config = dict(
    tie_embeddings=False,
    parallel_block=False,
    init_std_o=0.0133,
)
Each number is 128 + 32 x the weight over its row's rms, rounded and kept within 0 to 255. Layers, rows and columns count from 0. Numbers have three digits each. The size before them is the row's rms in percent of the matrix's.

# gate: layer 3 MLP gate, 192x64, rms 0.186, rows 54-120, columns 0-63
# up: layer 3 MLP up, 192x64, rms 0.176, rows 54-120, columns 0-63
# down: layer 3 MLP down (transposed), 192x64, rms 0.215, rows 54-119, columns 0-63
gate54 096:147137166084127131159140140133190123136098150178134135101136116144082103180125100136182215151073087100118128127097119098133062101222163098153137093093107140120116107111141098156086154106096135
up54 102:140143090100120178142094136136170079186141088125121166177186164161179164114103174147165113126085108133100109124136138133108137106104114096122115092128193177054132161167087094077128106086123153
down54 104:116124142093148147171171161171114081089119079116136158092173113114123114098182109130079165104088107070111109107083098092153083156176126106141125124157103122152168153098202136177148144166165074
gate55 103:120145162083137131132139189115149102088106121172194154180145136138094055098140138140098122195076110106103095185116125133187096126169104081135057103111177162119134126145169130128125108111149101
up55 101:195160117239130144103152113148134132163115151090049149145141128152123113104134144109129147111119086145134102103097144137155210121125113083141110137133096041103167074129089143127166142125142128
down55 104:107195129106127104053126137142131136123123070136141114107096100163149201113162125149160153112136171082109184091208170166112167105126066101114130129113124181122109101111085131090121153118179112
gate56 112:114126147110000175132131130146159098173094064119187103155101094130119127149137097111132166134089110162124132097110106180148092129127101144114136093161124161197133152135163138117059155116127141
up56 114:099075114086160125072059154138102172120116118147105193148157129113133141106094161123096077105032134126125169124136119135130119190087142153119141135128154174096168094189138149131186127145095132
down56 112:168110135068157161088106133087173119107143095133091132145159216129132197105145159120099138135106069085136157089140106107132194128074115122127155135121075184092155170128105102145113134128139072
gate57 078:152171117127086149171090093141197198109112147124101113060127046108130120148141100134127111084145120133094158072142106149129109134098163171178156116212106152131090100135146096153104157124104139
up57 084:155130138190125136073105069142135190133113101180064182122172169117159159070135108141107119168080084106145097129117115161100146120153112146143070116075117131134119189162135123118129112161065138
down57 077:102106155097100071131122121148169184157149043109157146079057079175138129152136129107166092143099163114080117107115076119138175126094125165084125140207138148133148106140125147154167158129107150
gate58 093:101111112145155105140115118122157134089069089150094100140108132150110093109169191138130074144130188099042115153161039090157146172103103163143125118163170113137130121114181125118156076149124158
up58 099:107096128094122105125092165131143094063075109112150077189150155145140141110099145125157101157169130097147183117158087074153124155111172194102121108181111054159142120137153139146195095132107145
down58 091:101075133161077182100111163109104157147157158153129076109102144047173169208116067099100136138141131119152174139098156102140117159136173130107162145108125090147134139139108161124157128064079111
gate59 107:161122176123118168103117145148136132151171132081110101048119135109125116125142047142047085146102123159103084131169185156097108165165114100105134121127118126203138159125114181159115102180120151
up59 095:096140134139110099095115122170181129193092130148150094189111129142128098136166136155085117148048141147164070075090159165178150140125190095118149094131134099143103089084137133087159071116118150
down59 097:171102136096151128149118133091053131123130139129128163076138133127172137111133099111148173152185107127105101226148170086109099081153141125130080129185098105064127136112174089139113189147123097
gate60 102:093103113074105136131121142126154185093225069073114159117147105133123144172103148093157156167155118177130138160139084179119164122058103133156124136126113165163081107145115148090126095076116108
up60 108:170125098137136095181096124144136188091125144096146154146076087107097136162108132148106138108141112137115162154177109108064146118123079066131149200134161106136105125192066143083117156193091147
down60 105:123149119105074087062201125156064161131112146070164074121146114128159093119152198110118171140166086120117122158116163093135113110112129200171159153087111147090149124167132094148134110114159114
gate61 107:115110129158188167154207117104097149081129180063138112137152080124107178114076137093128101100130157183093163102134091132102121125100131195125156076090091161138095164118145135122107131175160147
up61 120:118182146137080116133160115110098131127090120092166152077102153167094155117123152128177138102048162121048164149147093160070136130155112181090139111142131152181157082150124141113063105122166116
down61 116:114142139136129140139140123149051090132145124142087108068183107116121171106134060153111063134090174179105134096139157140081180148144068160183153114076155135165067156142141115133130148162142115
gate62 112:151137118152166160196106125097158093100051176129123117137095136156122178127103113123122144091132039132144101153073141156140130109161125083131109136108105153117136134115121091236117133194119136
up62 102:101143178106129151160159141081144141063101108139129164165094133181085124088132113146169114120152093132169086131141149130106078049131130139105073206083147174118154153162136087175103137161121152
down62 117:143153086107112167165141108085138111110066190176166117135131144126139157141129108133082146090077055100102111120134160198123120092163130113094096192097098143129138128102135127184098201164105134
gate63 108:146128072130167080143117176121139105153130138089105063132140066102123134122091097097128065097201131069172143152142105129119133154118146192151179078077135160167089133130128126162128111172166146
up63 128:115147101117177080124155124182152144152109152133097066104125113104137120143108122130047083148117171117151123109129081172146193180073150148115202099129104150091100114105122130105191153178142102
down63 113:122160142184108153093142073119134154137202144105148109144145141117077134136203153088105126150082128118124122108158135081144197088172117125060160184146099139079157090099076119116117127087148139
gate64 087:120146115171127103064096185127136145200130185150081125077108117058137129143186156168083116210079152154165140096130135130119104150144126102120119129138147135111122150081131157084163138159093090
up64 092:102120086128154077156128141163123147118081139076158092174112129130107179091094171171169121149108115067107073171131165109064128099117160190106144106136114108141118119162156118103193136192091111
down64 091:127148201101139129112092170093175101170176106114121184102126127097133077116156170115139061116141117151159177114159166143132117142136104137123078161168151097080141120057136121121067090108179156
gate65 092:162127054172162151137140096138169135115109186146111199114150091130139102063154140175111124134110079104098137113105110137183152164144182070150148114137155109098073120118062081099126139116096113
up65 078:160103150158147179129165139173089134112110206084040182083175141134147125107110115140039118137160132150118126129139108065138130123172104162107141107104148043108111124146133140113135107130127119
down65 092:076161151098119065103062138073140160122157128127173075128081171173122119166122118102117129168101109121140152150175142083072167157159058133109176147097088187122129164126132103118119128131167148
gate66 105:146102106117145168124139108116151122053188174131142128144138106103142119060120217110136119139182108188058158151099111179126114098093123151131091129169109161167077102156112128156135110117169163
up66 102:112092099118151088110118097128135170155144137111096123070184166106141062138139127137128131139054141149139080103093115129196111194136087112154147108184135188142071113179167114140168121088122150
down66 101:136163140126171148141113152132170086120104126121147122164129093178129196154148089163113048115169155082101117092126172141071159166107069129084082121082188053113128144108145146124119111127134138
gate67 074:167120075137135119110142073128117118139179111083065195119121127129101148113176135150078104126162139120112113096074074200091127155136108182119125155148083166086148101132098148103143130172187084
up67 063:124156099081111138071132102159130122116155100129097182149108149111126093108170116119071154137152128083166149067078123178093140077127140153108125138141153123080105148139135160178225175121167082
down67 063:061119160110105059114154162130166149192185128137112150083102142102122184149062097167100125159143116136137132105125137123133153090155135131100107146123159133110120134124124178123118217117099041
gate68 114:102127151152080113117143185125170106145140179130107127087064126149059174164085077178134105130102165142133114151109110147102106121123163132122126128082150177128110195122105086133104111207166078
up68 104:138118104163156163075117125126124102110102121100149140103139138098112118082164239164086132162159069149153168168163129057167107089210110107146112155149117124148107113119143105122126093105084114
down68 102:165191130110183155174116142088077120109114124141124149131098187070128101161112170196113147168123116116165112164125095124110083088163151165123089130110129133121158163120149069123129105070125049
gate69 089:178133091135196081078095123155148123072130191193096122149108118123146166158073175135096109135096070158083095178164127068137130153115108137166129118115100135097158127129093132070155132134129144
up69 088:146110137100151131045084193120151145112162155181072098112138133122162106156127132094082127142113154176097148102170118076129121147127156122099188154116077128091110132115178170065133182096127165
down69 091:107167119087068157156158131076089117125096109074182104106121122140086154132134111125112145139127143106135178147112168197134138112115129164125118131150218108168156115102125075176084128168166058
gate70 101:143086116142114174111188113126194155111188150138138156138148117146106143095182129099071126141152114180120138147083152108127106131132121144198159119098101060153098102042140145131063143141096151
up70 098:172138141146103127178174051156131132132124187140155080186080131119102144165188123105132139077098110162154112166148111083148082093124076112132147107155134149120128149077152126174105102184077108
down70 093:119154088100118104082088128151114116129113094108195189106175117094142122170086131154139121113123130123149175060188148085201118116205144144128102102114096153091120116162162116084146108076145148
gate71 117:172091053172151193136155134123159153151143128102131188108155070129136163124148130180163170095118079081089091122074131171102136150124071176098111105127135138129103113118118124124127196154091098
up71 130:083154135136150113098078152094087109144086121222083105109129177079111092100122159075167164143097153172123144139099121125151145134122119077131186100174161172087152125115151123099180099098096113
down71 126:060177119110096109137116044062150115114153141122130188157138077097109113142156180071159096162138168091070148127142124139148087111131163140150104155108154138102175113134140113125137124133189187
gate72 105:099110152092068110120114101122139115105116124123154169102098098180126126102117109128168093127111181190086158165143097131090113129133093188083161160109086241165103151162115135085136126133157100
up72 097:155097197074097189100111159135190129100164137192097161149077115147113129134128069185122092132139102129152124117129120176154079137105141145116120130058113115129115083143136142122079186128121187
down72 104:134122153151119179081115198157121107141158136099138105126157177158167141114166151123070124096157080127086108077110160154093064113130120076100174186145138082119166145110077137160108112162073149
gate73 100:126074084176234092158118132132118118137110130101136121123084106131112128082110143153121116101165124078095101154127107153122204089121124160179140073136161175150162078134089082148130166164111146
up73 103:091129185102078197141153100153157139119126101157101098148142101168116117135171160094115168168073121140152123119092139114167092158146127101123126099132139053140111192049181173108077129128123111
down73 107:149143125167112095155210130164137125113097135167126140134122090124129154081116215194113189137138129134115115136095133096158159065132093112139149112080187080116097092163112147132086067101146133
gate74 095:086162174126181134126130113093125092147158120151139142166118125137129132103110087130138073107040119131173117162159134162094132135063103129148165187120110163088164157159117140112180062107052125
up74 089:091102113119107093156102142133132129153105112087158090154118140165143077120175077140063202173178197145126121073121171180129116145150124108118123094170139071149106082100147144170092124116162148
down74 088:152109145062148092112141090152105110117120099109155136131131189095141088152190142075133108145098099102193202139112086120118151181126132082124085071123175143159123134105154109184124119139195113
gate75 106:163114102108194160156086111087137160131162091133103122165127136106184115141108100092121105160140128098130105079167107115113036130164135141031110151148163090191139124170152127112136150150107166
up75 089:115136099109150123111122175062116081079117078141160091106113135154099128166100147118184087111169161107178150129098150088157125124088124142119183112091148130194157098147170099192189156138169116
down75 095:168119148100140131123120127142105077211100125129163176103117101103111157130126140121035124100145100145125117136101132112133095144144145180165147189209081173095138087072118129141130075080140123
gate76 105:099109130102152108135175159117106046171127102173091180140135151147144130183131122160099180115087130112142149148129120187168157127155170076078116087086173144149107124080101082121080115114169090
up76 110:134177135133128156172117153141139082210160131150169123109069098143133138112196163139135137127133073082169137176203123108116107066082132111055094119125092125169113116142118168109115117121096140
down76 106:067133173084125141120143082090148173115145145087206146114102112165129132102134151179066143127167111143066116111099209113154174101143143130113157134137135126123154137195114098114160090066133116
gate77 097:120188137077128067126116211127135193103104146117171139184111156135124074142158116083143113143081170145095101077094146174120090160110099114148142090151109165102092123178165151149104139133142096
up77 087:138117069104154124174180083147096118135165118197166093121125057124143134108142136216131125094137151160120159139145153098134146073125183192097124155099149112148136094077115092097100121110111169
down77 083:078096170137111115125061164136173074069106107138115141065117195153157106154130095146120107133156171194162161129113167172176137157093131110137180133151119103143134113103147103172102140113066109
gate78 099:132131118156157112086106082126094127105132114151108171138104199083138134176130148141119176109055109123151133103104060152104087170142089142110205103156124152110170132111134094132180209110120100
up78 099:132119176145100161126144217091177077139127115155143163159152169172096047108114136092156140189129102100087060133140128103132090098181177139168105104131119114130095155150131149143082119130139120
down78 099:111156105097158136115146078123114143115062145173120154166135202143140151142096163134057112096152100152153131134128058130104166145137107139185161064182117150049100092120119119120098174127112134
gate79 095:145166106127075098132110097131226084157173109194134147144029131118126120109160097136133142115097152123139127131148120203126141110133116133170174072152109109068132103096155165139105145150137128
up79 122:145113156196177177121154153086117174097078147122125093151195134153090135147108179089124106150131057143090140089105148128141123086161096082094089167077119131177139150097138101147148140131077151
down79 100:119147100172107089140130145079160160111138156110096171191119026106101122148113146176160114134129131122140132131105140195173157074133139130119092102067137122099143092103131112094112188196108149
gate80 104:149100173072141032116121120143113147122065133089115173101172165147132084144119162115152196136120141122089132160110125144148111159119086124158130104128109172171140154152174087136107073147190078
up80 108:155078123134099165098207046137162114141169144109096165083066116112134119110159103133163167099135113198068161154142124084087135153131096146165192155114130152115106129107141114099109166115125109
down80 099:152121130200164105096116156145136094144135087154133102074119165141131085133100123125129114110150107118137166099186098087107123200157107134112230150118153129157095090114132107198059092136126114
gate81 066:133086147143176145075142176132123115116151135139085151121156151145107118192098069176120078181107093127164098113133112184144096119186219096128144073099108159158097155137112151114155103144116161
up81 070:132186159175087157107125158129116107114166129106150126098164108096156139144154119139073104205101085155171143071089187120110083183152153115163129087111087141112051156126138166095126145163123123
down81 055:140118144101082126211127146150195148098112044155144127109113145090142150161142178089080158106099118193124155132110213180140139101156139117123169107118121118117151131107140089095102110088093137
gate82 121:120158179120133123134105165134161098075166091136135154117142136134177075147205129121140159124046108057130130185142112101120050108144139126122114143114120103155167125145152133162166138059106178
up82 109:154075097122108160105055145094136163128115085058097081118157126155135147153126151154134088103158107141132103176154154143126158146129102145100101165163197114095141103136098149166114182204067131
down82 104:093123085154072121105140151103071133128157079132150037164109140178140088138117165106201137112093179117150150172081132136127133141159094076126128169126123151116049142120179138132132155126093131
gate83 096:131141139131117126061087114107167098101136097187134121132109161137131106221213124134108127150088157162126152087124073102104134153147103151187092182133141105124168078150162133161110075141149108
up83 092:066153134035148122149116118134184182136152134109122125106170129171172094102109111038149074139146131131118122146117103103096140132175098167151094098155116097120123096176130155187172117145150162
down83 094:123080106124121108119087176059115159110081111148139098134079150106120132179165097197150152165054129172163115112118124105154146113192124154133092160111178136157171093105146119160100088143099080
gate84 080:136110093158122104135201136153147149154173107059152138086083118115188128119143133157146143083137163135042128125143171078113107150168080116156113169088095063111099111123125155144112097094138177
up84 089:125122089160150141143176172168172184198166097113051098120112123110133186096096138096104158117081099119114092118076144139105117107152132132124073195157119098152149115126117144134190149108083158
down84 088:137112087123085130121184086163129080192175184062127135108122180143177161104128147092124089101128056114096110168157114123130112100198080104084145125116136109109123129112122143142118168175148167
gate85 088:079085145069089161184103104138156162131125089096127152073070102142149118107065141112115109132149174125161175156131153112071156116097149096135115099133136152178155175153106197121096124144073158
up85 093:095067103103095121149083105155112099160060132136099149155175133102133129106141132123143175172132109117132134095137138212133116128098152119099108122158197174141190141102190089163075139154116073
down85 096:100151180176160071130128123173160181122094122144167153054131092142148129130128100117073141147101078208130132136114159129095160173133118100105087047138113128125146147074169136122073131117123134
gate86 115:146162146111132076122148101140131157166109116093127160132157159129125131126147101061092150158074135111167140111053110169136152191161201113075161056196153135098128105105115139132143106122124076
up86 119:131116129171095094128127063172164138165080085152169119153148064106145174105141108079128113123114125131147186091100122126143165165160166143089175084185167169107135130080076139142148116129070110
down86 118:116125165121167096136150107109163133177049067119149148131130142178098142085154186092192158131084157133122144126081105172138169152144139129085119129158149114128157085071094135154067074095132129
gate87 118:128111151120066128136119150119145179097170100114178142051111115086150137125141107150104117154152122192114095090126154184105084107096111114120135131153147157168180127110124179174070104123051180
up87 111:110107119104051133114162156120136150141162071095136081108099142141140157101145112189146123136148126115138095106093121118175074101163156104214087144148163140099198172096124134126092133102077185
down87 106:140155168112144190154119121167194115126148111087090172099066147093183117091098106121103139111101136159129108163164130160133113115141031114110158115185120076107149068127134141130109099183123152
gate88 100:103133137062068123139128144157150174116147112176186155099113106152144163139163099138169161127076163141106138083145083088033085074125158139127155122155080119139099168141113129154148162110094095
up88 113:152135062117123071161170107123118110151139190157118125181109117154064145103182097125145148167170142131089105108186092088160142128099180109202141099070141122071121178112147128138128130124150122
down88 114:141082117108133117147100137183130114187102159145140057094174080115129102137107107098103120100075136127152087128106140104129175117098193161153139143204127144164191140114143136143113092095076195
gate89 086:138127059146174123154143085102102132140122108168092104146093146144131162111061168093197135098137158027094094129123124152175203133075105155102125153131102152151158106141139123131159136127168118
up89 106:080187112165169119191129142128099164134149115108170105134077168164140115101141124114166099107182145046103139089153131091111155171128064126084122140095090088124114127131181104154152133140185167
down89 107:112141146057102133130099122044097170104158113165134086115097153141106171190082120134135149173136090107142103095161121168122111106167142125097145164105140095154154149091111151161139149183158040
gate90 091:163144144169092149094145152141118134116140129113184148182191129117153113119160150124075159182143077095177125042073125153161082102121151105108128090133119114083073175093103082135163139131110108
up90 088:058085118112134091144130093109165126122140107084154093158157119127150158110133097131124116099190206164105180078184152150129108084110173109153112129154081047138097136134099132168122144148154175
down90 093:147074077159152093061102174146206104140152209082086134110084146085087146097166128077179169128089144131118129142076127112146149150095082127177122112125130118130138158157149133132132122118103148
gate91 109:148146138170166120075091096119169126117125083216143112111076167133127139147175127134110201087053156067090089167126161105166106121135127093116132174127147102163129138125150088123150137090161146
up91 104:091133161120117100088096157165130163120129128255150133080163127105147159106177093120147125108091177143100168151137102134110099088183072057168122136136141144155130145108132147110123106166101124
down91 105:121099130083183160136132137160125119150178111109144142150112133086101149144117124098165154047158147139085150118081143130133103140159087137143106108142195083167135076124097150135204038139123177
gate92 076:125133127143097193095122189110126101086113100142139118097140088143078126162136106188163120161130110129174130087120134174096052142158182130139141066109118143205097154145126102097116131178080164
up92 078:150134121144107146107123126134070121149151174111119148143179103083109128124191064143122094197115101106153058156074144128165154137135172089151119093089111176063103121169136127121150100172134066
down92 078:119149152086108138139102166137143128185137110144125144130099113085100144171120118132094173105124145146132125094119151165153155138095223048146101125203128152189115117058105103142110098192113095
gate93 111:113111150128083091143058110217130144153198126143070130114103132139165104092118125115110146184097167129111104155127121168111099120113113129201085103167142151144115170124157131072122109088087184
up93 108:117144155069074141141109116157137095124160108127150126144120115186103110076134157139157145074113147136103139140100142164133056087102110121135051146170137191129155194158118111083086160108197149
down93 113:174145131139171188128124127148119102101150148107100120121096109102129127073086131176080118232160156145119077124154115101117113115109078128168099096158115176118128125179114157069164118114140202
gate94 068:119045138178129144131141113141153136098109139188058135126097134181063089169164131150124129114082129131065102115101135140144123092135134160180174158146177133128119124109207118126180141134076127
up94 062:088146102113197140153140102143109133134110039116145121171151119146118164109133122069120094144115193159160148117062115137138124107091093145173140103147112168131103136107117150154102107226061124
down94 070:135110170118114157078119164137164135166106175098132081102195143141177087117129121077075139189101091127183141090131195143121108143133137087098098082138135092145155133110130152080146131058083132
gate95 111:130128144130119171093145122119163159142095089139160175128120111152134109104148148114190133135068144180063082093144053201160078128140170128118152087175205090137125092129131148117130121168120141
up95 116:103117155114119149099143104100105090139130148180073195105099157160106133117147130146057139113071176109091138097110117148161160134146104110156192087143198136135175085115178183099120114113095168
down95 113:048160130059155123140192119064139149141181131106112123148138126102134153116150154118121105147096121100166167106123130179128100133092172144182145167112106097097137090051125182092168078140128128
gate96 104:141148100130174135081139124171112111098115097138102158116133195132169144159160102078084074140083108143158090129142146118139133224120073083124198097114145101160146113114067157130138136118127073
up96 110:149117113126104160130165140102077137169084106099165201115139162148166105132064146137125140154133126057210095095111125122116171124104123160071116081121096141169194185108090146119139124137117101
down96 106:120123148096119170127130116103151147101185156111126021125089095100127140130117167119063114169127093171105149100124122142171068161085118147164090188125108123099072160148170149126162155129177140
gate97 100:071125188115108100164091115098142140112141127177165126116111139093092134123188142141189080133118176117094108068147177132153067128122139104091144148178159120189133077075135172126119100100172140
up97 099:113125118086162098208103119141115115166090061133217176080138150098138103105156115152139108137149077117139128125162134129107140161136065159102091186141188143162160115165147089127102142117153095
down97 100:072094205152148130095146132113101159125160152188183113158098109073121150120167112150134145116119124128131126129106172132151052127179087095061123125163098111166120058084113174143130093131157139
gate98 104:122090096127145183102167158071169158079131044094145100135120060105112123146100171091115150174158143161140157127176086118118107111090124125139132091133144117185149110067141158146115143113115196
up98 110:136127105125203121132161141049077109109115131184138152126091151143070146101190171098148098096162168191097133113181100136105149102086139138123113161109185123139122110078112179142139104172123139
down98 113:136105125138152156108075163181138080119104194191112079075172166104162140162090104125118112161164096159122202142121140124058139149167121088117144152130111116132097110139084095151140157066101134
gate99 089:106117156075113149148086144151126117139148110087177107132130151102156169175123159099091068096119060088129148101104094142081139142147123181117163089111098124180193108116067169148090109162095173
up99 093:116113086104138094153115161147090125145183141084114078138124165129166119150102144085086108109167141149147192135094137147073140156130061206099169085094104169200127104144094135153136132173129105
down99 101:104087154133104103139118084120090137118185072118130164094084163161129153097113103118076106158146155170166198151140106095117183120125115154145116169097107145110097157147178070150163163053154099
gate100 085:153071165137177197149110193082152088134147046129122156129079159119104133125120170146100113156131133080144118135112152072147093124143125090122084139099148055151148091099136153174116112082157130
up100 098:074127148127165067106153151067149124127084174130081104129151089131098132123128146091137151087138118152144176161130113065172146140116101155146181123131071221102121148157115113157163121156191104
down100 098:051124147143153166073129164154124124102104158171114107101127121138117137166136104113112090087093144177125083206144156077182107090143144121114083132124162126104191118162093142142169160073157082
gate101 090:064078130093081218106134164163159104137125072160156145196113132147136137174098127126107122182098122163136103120091064156084117106138183143123117111146117177128133130116095103086116095105115170
up101 082:109193185116135112138164171146101129073208124117142144102135128112132061161118104092127124114114098174094167113174131124062108058142067149142090164141120148118145178159134143117134159113157085
down101 082:128165146085130150108151183110182123121171097182132149124111210097139096117104077084134092218140119177116107165114118105118164102137149143114068124117082150105129133114150110070149168078108129
gate102 102:163128131077136192140180094123161099076131117072184139122080115140125128096129171127140159192181085065139141143136122139113090149146098160120090143082159125142140158083059144174094115149160130
up102 101:139121141168184111105088141187184130164126136174086073107070129131130123124169086132074118119097117136126060153097124087138172168168116066133161123161144116146165102100068138112130096156135181
down102 102:150087118143169102142122109190148089094130094056160035158120053167136153136120151156082087125154130150164138133112099154123161154098077108127103133119114140162111093123169139193134154117152172
gate103 061:188101104156147155161150145138037091130114124190157103158104100108117125121151160155132104116108131106097119177169201125114087083142135151121079194180162067129129143170127120081108109145130123
up103 043:113168077147149153170148158150149162139135130129148103188190169151141062141163121107145100171108082115107134114108141098118102093161048168084144154094178079128106174163121158176166155119117132
down103 056:127203179104122089175124094099100100214155062134131136144084147111146126125175126144143128137136155129134120146088145097158154109100105136133112148134099131146140137145103144170042111108183043
gate104 091:136147119131152078129117109130054095106089207143172089123087113182109135121187170132156106056112198163058104124128110118101104109125086152138128108124163147108116150141130142152118171149154178
up104 098:152130147170162069098136148102053090142082206152203111118122138162108095112187129096086108097112180129070099089118129129184091129134106142104168134137125149124081158156109133153124159149131147
down104 098:119151185106143184141119120120162187144089066099127110117137135126156150097122125097149031154160134143178125104123126112168127146110119064150158078125127067171160126087181145094079094121123157
gate105 111:128151115186107130088109093151151158116137129132113127162193130143068178156158150116140103126118213066106138057080128185125165129133106123097120088106114116128127091161094168167136140174160075
up105 124:136160136090127095113109147142123185100173105100207122090109166142127131111109175152155094120049157108070140141159137126095103122125170162054122123083133113147178122207118145145125118182112111
down105 120:106150159137192146113189174121078177085112104114165123143131171162108141076122115136181128159151113067142109104148132159066114131134104132029165125086170124138149104117114130117107172093086120
gate106 096:050092147073131156142087123097095145133126113169088080078137159154096129128151094174069145133127143184132112113132071141173125144155102153197124150184181149155173135145164133151115090157111124
up106 092:098150152116097102092107120189095180135114129126136172122131085137096100091129067189152118074074164151129113135153129163117120129167176138051110114197113114164139143181123104109174139089089153
down106 090:159152135077099166141127087124106114098162141144149138096092152127033138132179119164104113182108109125134170098127101141155192141152126089206142186060116111126107118125102142108158142128142061
gate107 093:155110130098163095112125142098157156128168080072185065101151140160135133149124098095134115135171134105133072101134137130169136163109128149125107112154075118169070159147111103210052114082173141
up107 104:124128107102112168149155120118142061132169091116168065166066089105144081138102083100107157197161112132145148128184112145133108182124137131138083119161109109167125179112113151165077114066168144
down107 107:097185085164108152175098084145152106185093143093146120091206100150167083163129155060146104125187179129129126165142111139076132100154101121072157097114127127143090152119128160153131109087154122
gate108 093:134099074191128123102110058129142123156080117094136116110146102150116164066116080089099130091161146085154100218110153121122204159121132139062147157130157164094161139134117131167126117142149104
up108 095:134146111141112139111110131140116147178174204091080143116147149113116132108123102105095136161080068161144102138092117155107183120232089113152141093095102156092100135114105098136126154209146091
down108 101:138140082141205070103102107089177121151147155135132167141188131117121116042158102080136123162110148118161102123081148141115144146159114094113159085102080148110173116130110106193103156189124154
gate109 105:176128205092106148149115123121121142183119054127118141133112179156153116102118075117107138141071173120104084161100125089073164109165143079118160102128093134104155132204123135162115086100156168
up109 102:160139165136064146136082114122132155143131043131166176098146112187105092090100172171129154129133153123077137153134129120075170105156091094102091174130131173122167158116130133076080094098174115
down109 107:115169117133154106116090102106107167123095129162164136087093166120179064154107122094151194164138138129126141151126146157065082105127167091177026164150141145113118141146138078116124108174131167
gate110 071:148145133152091078153124117139089136131055130141133176161130104120109184094065079146125108132186106107178096103171104141148186060171122104135144150159147101097198151149112103137174147137098112
up110 076:128116131153072095120143080183132179147094113078166136139117126189129083091102130165144098117071192140165149073147106135077148113140177152096138172131156143113138151129185143057131145133077130
down110 082:171118093132125072129135076167175169124150175068108082131093110135141129154190136137139076091112139158127157127090127097160195190119057127124151098102091162140117107126142163150075124101166149
gate111 084:152114172107189168098175152110095140093157193073101131112111168121084073137155136122072148129174127114166135150087151146183131184110120135134091119136169145121074138115109102106079143125200153
up111 090:127117101170096073117134123146147096172073132162102137106100097144118154108097080183171145094072122130136149141156151127102161096097174105109115139153114138149230137137128127101138121155037072
down111 090:107136137130141193066158123094109156144117188101145119134123151139134117091189136162126128153164153096130098087128115092116059108202191112102156177123120118109072172162106081145073094143111143
gate112 109:160119134129126119137144092124134114118085081186091169138162131129148111098098142083190096086102133154099106131096151163139111079105152096107102131177103148141204066131120110134128123141090239
up112 132:146114125138126167077127116087164179096116128159121148150193133135132147142125104120178145084103137195081117127132137120078067068153147084134107129169115113116147097127152128087126155144100243
down112 118:037117143091153180137159135106110135142159138138086094123182133179176140095105077126091106148132104129110134127177101122141093103216095104122162166084164183144119140157119124141169142077098135
gate113 092:127095110106102147149138092133151099161104143190067154083095151110061140119118121089149178101156151134094172144146115104141151072176143115198112166162133149070137094069173149095128161146117088
up113 084:124110153119146065065128153138120154135140167095145114157155108132161082142152123143072138169051121126105067131073147165154120168062118127106139106104114140173144170196100124105188114080146130
down113 094:113144102104148140191194117154086119134101070084173180102134103131144153113132155111145175126120173078088117157082078126074128115125086121119140110169144165142177113150037120161108166151125123
gate114 104:052157117130089090177151086091088146155162162096111145139094129110119144100107115108104184173159200166086105081113156200127104081121110122149165098205151134114149115160135150138153129135131131
up114 100:112127160136167144098090164158122087123095117202114173100074173121142176184141080165171120144103162134159106117137060119151143152167063076145060113126101102093156141133137155146147097138138108
down114 103:058117178124156058135213132099135195159149155082141164123142135148102140116136099127131140134115190176161091118156137142122118037146108103071115107110163111149181122115098114134119101140137121
gate115 107:179139119127132171080145139118122089089096129174081165145094125165092105128156090191138112135091174159127148151135092136198116150103142133102123143132101100196135079148109105065194067112131154
up115 109:089110136135117181194097118096104119110134103061121133143130188174123059080108133119089193148133093094148087110066123145145168118178159115147096101131131114108142122133116110207139141114180154
down115 103:126113174171143099140065118123132127118103115115123136126083048117067110112126176188144106117086194169147174157111143119077114123111164075160088119126146139113146133161185141123068163113146180
gate116 089:064164134145175143125132167076173157101147091083124132153119101085086132106124147157157088036122112121124113213163147142143155137070101141140117157104138144074149170188099136108118140119148106
up116 105:124144158142172173185107145087114131091155201166160102110119113118135117170099143160142114120197103060123191130157129116127107071133129140137140111106080097197077125117107116116134166113056145
down116 101:137122194144105109085104082137103132192133094098114129117140114111120155116101133081125110170144133154172165145077133155094108124169166069118237122137112176119162098084109102162165145144080143
gate117 107:110131122156176076093087156108118076140153114200107091120099167091147162141164138140085126095069157116138157099142062128157139105145116093168171072140133162107186116091114173136185138092108130
up117 104:138101110106196091140114176052142098109108152116100086124110181069127168192153146185102182114125170081152158128165120108147141126137105099132111133149117116104147098096123215122111159101138162
down117 098:163098094177085157113157166186105163140136160067140114075133131127176075158081107139093160137149096174124140136153169121133113136144165124086130150140148129140109142059179043137106086124097104
gate118 110:124127174049103172132102120202174175130138051125143189113131165113158140157080119062119132164100118135115101086160119137135071094132116152151110125120138144136105137184169073142143119157148102
up118 095:146192085108142135121140114121157080150142124120164154123097095088109152121101106096080042113115157107132086185121171097096096156133139165113116116124174146122213132125167136119060098122188101
down118 086:150177152131121156047156125127127140097157140138127102084085099085136079069148109147156088163156150138148082116107122136140106180148109191114172150104103166162181119121056099164126098081167130
gate119 116:173160171120113125135101099143187162116186106165105122093083121142158110126204155185087199110123160165107140106099130121088088083063133083131114117169102185099145167129144120092121124136149125
up119 116:136097126135118121116186085099200143145123127124108138146171161170106087149133123071064133167107127130132104124081134164140157156119144091125146106146152209106095120115083166130123156211118053
down119 111:147168117153114113112092191161157103113102145086108141152100132124136114170112143149136077103138118181120100064115111105152105110181115155157073123092096108186166171150197089067120112145195133
gate120 109:115136121182126090062137142124097077095155127213182134174172112127096153091167104151126098094108121151159093059163153120140110121148135130150148134131118097090098194137122140209140108162120104
up120 093:167108110125165104197122097095093162117098160095128112115084150126159102141137132141140145059139186092068128190147160096136140161090039150128120175109147115158140091153143133132075145101176151